config.yaml
num_hidden_layers: 12
hidden_size: 96
num_attention_heads: 3
num_key_value_heads: 3
head_dim: 32
intermediate_size: 384
vocab_size: 8192
hidden_act: "tanh_gelu"
norm: "layernorm"
norm_place: "pre"
norm_eps: 1e-06
positions: "learned"
qk_norm: false
attn_scale: 0.177
bias: "all"
tie_word_embeddings: true
parallel_block: true
init: "normal"
init_std_qkv: 0.051
init_std_o: 0.0104
init_std_up: 0.051
init_std_down: 0.0104
optimizer: "soap_variant"
learning_rate: 0.00619
beta1: 0.95
beta2: 0.98
weight_decay: 0.1
lr_head: 0.00773
max_grad_norm: 1.0
warmup_steps: 200
schedule: "wsd"
decay_fraction: 1.0
decay_shape: "linear"
final_lr_fraction: 0.1
batch_tokens: [16384, 32768, 65536, 131072]
max_seq_len: 512
doc_mask: true
z_loss: 1e-05
train_tokens: 127900000
max_steps: 2307
dataset: "wikipedia_en"
Each number is 128 + 32 x the weight over its row's rms, rounded and kept within 0 to 255. Layers, rows and columns count from 0. Numbers have three digits each. The size before them is the row's rms in percent of the matrix's.

# o: layer 6 attention output (transposed), 96x96, rms 0.162, rows 55-63, columns 0-95
# v: layer 6 attention value, 96x96, rms 0.185, rows 56-63, columns 0-95
# q: layer 6 attention query, 96x96, rms 0.177, rows 64-87, columns 0-95
# k: layer 6 attention key, 96x96, rms 0.174, rows 64-86, columns 0-95
o55 115:139118175124109133160160168145146105109151135151145214113149097059123107126167103152125163137149145157186111169134123094131162120180142201060148146162142099122136115109132180119191203165094141104092154114115104156126107110108124125128068143158142134120110087186184123117087157123045098130
v56 090:111168092089140128102145151097158112093123105118005189131082091115185131180180126099141150101114154122115109131162159141097081130156137113186107140134143107192105153126151097186136109089144071124128165161168144130111131128096108155173122162099170184100139128076125131169148091114121069128
o56 092:188131095141129153191161153126115178176073112054193140109108139094137145089122068147121126148138069148064130120167158162153128088165113149110148167149133100121087069143088123155135124143105152100089126122102113104142112105127164068136094050089088150127101104166103147192111131141145177103
v57 117:187106111103144116124119126131091108166135081073111147186152161156104142134077117123126108091180155124147143109104092104072155129141071161126144079115172055138102095121146169142142099100104114195109117126072117199071130082153123123124151083207118099159136103162194145167132132139153170132
o57 119:101162152141122102102117132118126121070121145156071165107179160155147149118152107082115090163076143174178165135085114129100099133150158156121146169104093152158172106180126092144157162174110125094178137180167079182128162105167116115119122166084128201134130171135130190154110124140116217165
v58 098:129087131103182080081114141102149065210095121065164117134212177100142165129087121128156135119161126116137112124051151165104119088112140148120097140131149130122148135136137141150123139135117147089140129107126108068170111096149144067188155168144113155096177097154075103150066161118193132112
o58 091:139135129097197113112101156091105111082110137164073074121102152158083130079191094103113146133101123152136154199132087087122173115155133128111127119131075124159082112124098148096184140091135119115023095162075117106115155148124119127136117173089051138117094157121195143101149093150107135137
v59 119:094103216124176119121146166122165121165138140088140153096111128111098153216132189103112110126114069132098113127186145118115162167096158124130188174121129157140162133139119123135079118134144132150110151173139164111088103095137081190158147204164117126069106097123174164166082162133094087115
o59 114:169140069144104173130134187119140135125095126124110124132131162118126121099130101124127154182170127132138091110160223171104154131125140111136142117115130102121068080144133147079110127061173040121196113114095222108119133138114127078088132141130129073099099136129094113081154078109122193134
v60 106:082146099094098145152150141070106140118163121067131158180075086157140113064111189141131098180159145121106083106124138138139196125084102098143181156160185086119123087120154162124081107134117109210156114069122102133130112129119099145069088162158139139123134172147162138072137101106127177111
o60 101:094159096178112109119143122194145145172120136169135072159134161167137132147097100158124088098088042103116119128144111160097037170133138155118111104140143106052133143131142131120114127097131128091117117188122167085136073089104125109147125144139173111101150110049073170144091116142091123199
v61 095:070121131141076127085085096113096112051134067141130157128096188160114079097112111155094145173111130163148136176059098179104175099091179127125132156152202106141164121215124178141147133173122130096110113126106089156173149130099115106157151120087105118151095117115143133100093143114078147134
o61 094:138113124106069141083130079113080087103135085157123118107174136115131138156184119083142109135162145123162093158141062084165126098129143113073059092118128151138130194171105086139106134100114148081081125108048158122081098093204129117153155121155127191160142137140090127106165124084170140159
v62 101:127166151136120182121130088134130182101146123174122082101130044160108094141141093124190107094178111123205122145134143159131088167110131134151114142113116117154118150137130075151094140125183083043113157112114057140052174118127132122098158127120135137076140176140127113054099150119086157098
o62 099:057129151123128062144160138124091135097109112129182158123124103109213077164120170140088131157187113126120126135144123105105116177142110172089147103165116084128108134169141137137114141112150202133148149165094140165126069132139138152097144094106084129213097088140127022112112152118082123116
v63 102:098114146097162135179168163112124113175087147134161103132122077120141152196147165164188159111132141125066093118089160123126130129089101194135175170094124102110136135112107123123089117121141078139108095141194125059109103132103186171166148169182138097161118102098154134089122120053156075090
o63 110:174134101141113102195087153152132165109110175115163058097128149168176087082128144109143134106116100082109177148126135169148083127116122111160127108171134132116120113153153124065128140142137112129118066149106148038157137194074134118056099126113092103128140093158165105088083090153088156187
q64 096:083207134153069129125110061102103068091228133100158138119152101130164122166094133142063113108190192190113180118125110109112169113165111139110149117127111142121118128144107106102156094118141097090177135143117140143174105069108121097099126067127094126126091122150098120076091160113120118150
k64 098:096144191164084157129122130159094108116187113169186157119124108145162081138112120127108164105245170234135169109101106150091162073125173155081129113117133161131089097150108142142122150128157132113156153122110113113106063147096103117087125093103113124148111118158105144078103171137132117169
q65 106:163132229095184089146116109138124119072171153165185125194148105132104136158134128106158090055151138123137141099144107126149121120132151246109095081127093173097156134132173156069173122132148174161124103124125076100112169137100138139129135159136097115141126106124158103093093100130144124089
k65 104:172129191160138067119112107125144173123222208130146105169106144200166083131122147089109146082133146095110128130065131153138186137158083188102100132114134135103125153152114171142126153148173134122092109145129123134122141117112091098085154139130134085151077122056153072127170106113075133151
q66 098:144158125124108114115103127033107103089138145142149136139153123120145173116144122160148140086044166110145142113091086148069079117112115161133065103146155145121114170171242129114147138140080113134114124135152108091133161125137112164131110115149093071150113136054093059130117195138134112166
k66 092:111170098126164143138171092136123147072173120102134107130132158176100121116181115131150084111084102136166112159121075157123122118095157133126113115092152187098121177159255146102086143120072077145091061110099137080113135136106112105119135110149107134190130100111093092110129160150125055106
q67 089:090147121100082142125148147117109096118125038149164096146147152172090156123070135195195093131166130122096202122094122095172102121162129124136070127161147162093058152172090139123175098176128142154122113120103153125163176178183136110085120154148104130155098107081183109107121120116117102109
k67 097:113114136173070115125124141128082152103154096147172085135147151214130143115103114161186094118106168142089172113157195163171148140131148108103114111145095156112041179114067132094143104125136140142184108171130175089173127140156121175077130119117071125113139077151146058119129154138138094159
q68 090:179094159092128151092124118106135101091133181107123182142153134116173137156095137070107105147130162105065125137086163130165106141127148130140147108155154121154158146198100086102101143093121098154191135125145114125045127094183132157172088101126081081070064135180123113169164115132076097085
k68 092:137096182187149182107109140116120143066109150099171151112121137106127170094112060094095156175197138125107109095104102137139135144127149138204143138099098152150125127134154091153100058162148088158164122104127176128128107136169121138129127089180123076099116222164099121121183120192126094128
q69 109:096166091144123115157132139212130157113126135160155066127131168111120116152150176205093073108149105098145170102067140166157108066104104097142096086135156144149121117090136086167144156131115101110035139118118118102103178153109125091116118128127136092156111107109140097051163144209134120155
k69 111:134200123119140126092100123141109080152101123174153060098122122188130100113172178172101112027137134102110141111126158170161149157115142047135105123147158114085109150105136120124082116116102141101112116063123165120088137158094094125163134112103166085205155127132182077114153154099153091119
q70 108:133200147078086102159157073089117129203131140095175144143154064056105096119105163102102129155120115100164070168142158142122137138130162170138171036191103124153091072162109100125130187154139128130111108100084129146131161114132114143198123096114145133158090142157120085129136135123118137113
k70 113:112135143042062054132151105107077127138141144107170168193143056125100081094104161105134145145136071112173087133117091114139136152168154188151107084145143148122150100179166128100145129156113128129116135110090098116099167115113074139177118087125186117124049145143108095131180130139156114133
q71 092:132188103113096154208077135142152103141119121168178137072159082097143145106111142108140097103106053103110151148108149153174090106128100159118104135168136126106115114089111072124130059167139107156145144167123099059184069152123178116113118156161134061135159109137115168137161063128082141139
k71 100:103219113081147147198121141122137101137075129154200191058103111126100134101129153116124105089116084132101166106117117131143097145128129157131094169125155122083105100086114139111092068110153092141139146134122149088204117142096124154122095154137062157123060063122176159139160114113088130149
q72 100:156074068192115146133114116192149150118186148164180062108089112129166143120097082084162100125149142134111154124107157116096171124142112153150142116197075161125087190111142129057095123101112128152119086108140104159155087130126131148083128102089136159081150150103188096079119128179127130082
k72 097:142130077177145114168128135115102148119181106164150121101064126120079102159117095123173093121161159109144134084081183156118126132166155118118201130111159160140157084151111138117117122130141166140164084139182090140125027189125139082132100137154158167141129107096215120141119182122113162081
q73 101:149133143116108142122118162100108166207114143136111113184086087089156126182138098140081144159133126077043083069134140116130117179105114131157110067160144146089107123157117152076084127126188122135154115101154103099124138161072169136108087185126154096134129150111093135128072121100177063078
k73 107:097146097122077070182082149148154171212146159088094100155106133106088115162126095122118138132123128136089115162153119098179114202127068112164085061101184191106131067160135142074129106096151084096118057125131121147148123141122138125099099182145131088110158150109116133111096136107164130112
q74 090:153148126170130067132112147147099113169122178188081147164115144131170148160164091098084059158159068122095071155164139113089147096140126131121064175108084126147112058094077151086134128140151142091155148098105148175156069151132126119068108102122159109150089131132127188125163116117182116144
k74 094:153183149119099088111144107135084157182158135230051174144133140119126123108160052088117107175184091164112113136152153103137124112080135125129135137140157104070130059134108168155121194183191117068150095164095133135103095093142139109135134135137105087120157126128136134170137116094134151125
q75 102:121128157156155143197192139090091110152112130163145132086156157112083100138132188140153153126162045170165177131137122104159137155170097119201131165191182047079125167126120142143056118086112091129156153111139123138109109178109096138152134096116127130148126169137131093136119165124077138093
k75 103:136085151188109117152118181110138148140108160135123175148186142098113175129087113161121150133107009115133126105127129182099135133150088119127142130158114106125124146132202092142135079125083174104178112097167149153147108178082136133149075148078110180108162118150147092134161150101047140091
q76 110:098158129145201117121135112139111136121153141205114083108111115130120119199095167104110108173120078175158141088054156135122143157134130139165154111164146089151107137128064057191154116159109099099152065168119167082117132152142174108175130114137095123135130151041196116139141114133128121141
k76 101:122170132159129134123146128188047144133139115144124069130137078098159148189111130174110103134130079110115126107066120133123145174132133144121210106166097070165118154075112123185138129168095127099124081099132133100144193126092138179091175108085129098164150152102198121173142105160133175151
q77 095:168200173086152174145144158126085104106149149205126133137145139133149140094067102106128121154097142196123122063099099143132125128097198091108126100154134180115136105105127124109167098063080097172136125166108115088126155066145085145074145128126121128119117133160158099137121112085208085160
k77 106:167158141109158125160101137154107108073177166181131087110104123135153144135084064128063113099081095179157154082091104104156074143114187094126084123081078212131111130139144111155156092164118097142131155157160074108181122083082113118109167139119160123160101099140146103137121087113181114151
q78 108:143090176079147085101139109118072118130081119188182144095182140083102111129130170165157197075152099152133153163116142088080144103182105117096115146168158125164137107145180147163134191143095105114098112083133054124130091161142145099136179082123099134136160143087165100180138131137117151088
k78 105:116129181133135105132166126108071179083171126164156161117202150071106140148155174127184155117098149092145152099102140104111181086156102135085092142175116097136096162108135155139078105166085103113133094123137098182118122093141165120106142048102067165140126121189167130098144115116133158062
q79 099:104134143139151095141089140124136090118114138100164107091128071156172088121113142106139109111137074116147127175090202177119097137092071116102139125112255151139184132133178133116087107110104163137125110130156150122115070094085159113102160105141176150143124056073140159087124154166122101144
k79 101:090135156151127150108150171154175074121103052114154158118103101090135157163144106092170149069080086139106108109185136197113148140097133088130177131117166101122146082132123149173123135085108220104064144126120176132128097139112132154098137076148134122141101062084174147120164116084139142164
q80 112:199160087155094125141152111138153128119168180112149146157151138133100117125170130104141108122082111079152104113148129155104107116081127115101155108088163111134155125119135187108145114207206051146153054179136222102137172141124134083106100164138167091121144120154143129112101145143183078141
k80 113:156186126154065168163103130104152070172111129064144115133110121132108118080146109114106146093127144101140104156119131184109116125102149099112214142098160147108141084128146129042123134173126108100141119152107209107097187108115120054137136213139125118142117126095122166109072110136133109189
q81 107:128133087166153118141165073169108097133138110138126206129114158112130165136104072126175119063101199134105106149142148117131144116180122181075056118115135124158098098095131120155167142153095143128115076171144103182173151133195149096139107132095137211141155101127102095160141166104171087100
k81 118:122117122181135130132141076184069127125113093128096147140102138123109132084137107169207105118162114172141160150152157155154142123113132158082096172063146116137076098110112132094154137183101131141095134184121055133098157107179120079127144132172057191147173140132102089184137168163163092117
q82 104:139150101160137143105098137108135108163104108064161166112157153119146115082188150148095106076104153152121083125085113172099089048153129146106118088137113095119174148115077127176121164158127101098050142166175175147073191133131129103128110145178112151143092139127110132135088109206129103066
k82 106:149179115144143083088104111108175106163107127075124161097142068114114145107177205115152099034085137138123108096116110168092102113122119097066210111193127088110101115099108136152145152116098095140066131148134129112145121135159172155180123136168135082164168143138102092177132130147152092117
q83 093:164078149105107168168104085153147082149150118110153118076122176140120096081157137094114170089113174162123131104131143137105168143169166134060149131105161201125034115139110074140126071091140128166119159168109104176182185094114179144115126137157133143134104117157127098118090115192137135168
k83 104:141081135101181200107140125143143137194125121130136158128093106107120116143179153150159161126124203167118111101168142101101094061128184082107093152024120108123104108103094128139138089167139173143081153123103127147198095170075136090111139126129136123139085144200151092118120122108130164144
q84 096:163194149090195156112132205169091173088115123150085205081137066098125119143138165163115151092145096164132137148111128161176172102125137068115095132119136141110098063170098148148139093145146127138119079111136168163097129152170138126167133145106151146097127118117131105216136141151127122062
k84 093:091140164148180159107133176169083158111127167064071124097135096102126149086129121137143139120187126093191144126090155170164208085170123090119088097152095163119101083108078134136149096111139100150155124119124116160119138091188096139151121121137099200143143086133107160197126111104119061134
q85 113:148165150109098071170130151137136121132102157062109125142106143180098084066128168080184119103154158122099100141125142076091162120171151144121167089116159120062161067124155101117131188134075059105129079116143152137123152181145164126141081153152122131087125097088119138134163118173115064080
k85 107:129124127133099123118139135140137161165084115060126140177101137115106099085116109109165135070121139098073062152154153159090106115125123162073123076082131141111139105152150130117112131160096128152097067109133148136148163162182216116207112160169068111129115146124167199149179112127166083089
q86 111:152179098132135095099104144111154116107136143095131128132146158150103103116149124148136123134166101098126128089139138145190140127143117120079040198158116177134139098149117111113198110128141109126133120153141115030148080137125103151106135085070130098100135133024175071165189133162116096077
k86 117:209199123150160110181188174138163156094175120131117151141156106129129121079130121114137136129113143108091156111096132149154187125144171157093130143157089068111084092131073091117129142139130082169150120136085122060185081089128064120126107098072097140100145169106164128160110173118122084101
q87 108:137099184176157141098158115139100103122172151116081158171147130132174113155127069117172071149089146194132082065194170098129140129127103136075137143118072151110098087108153173045141106134153149132103116156117109165120066131161136144175068111105125132074108158137131154166073129105136129136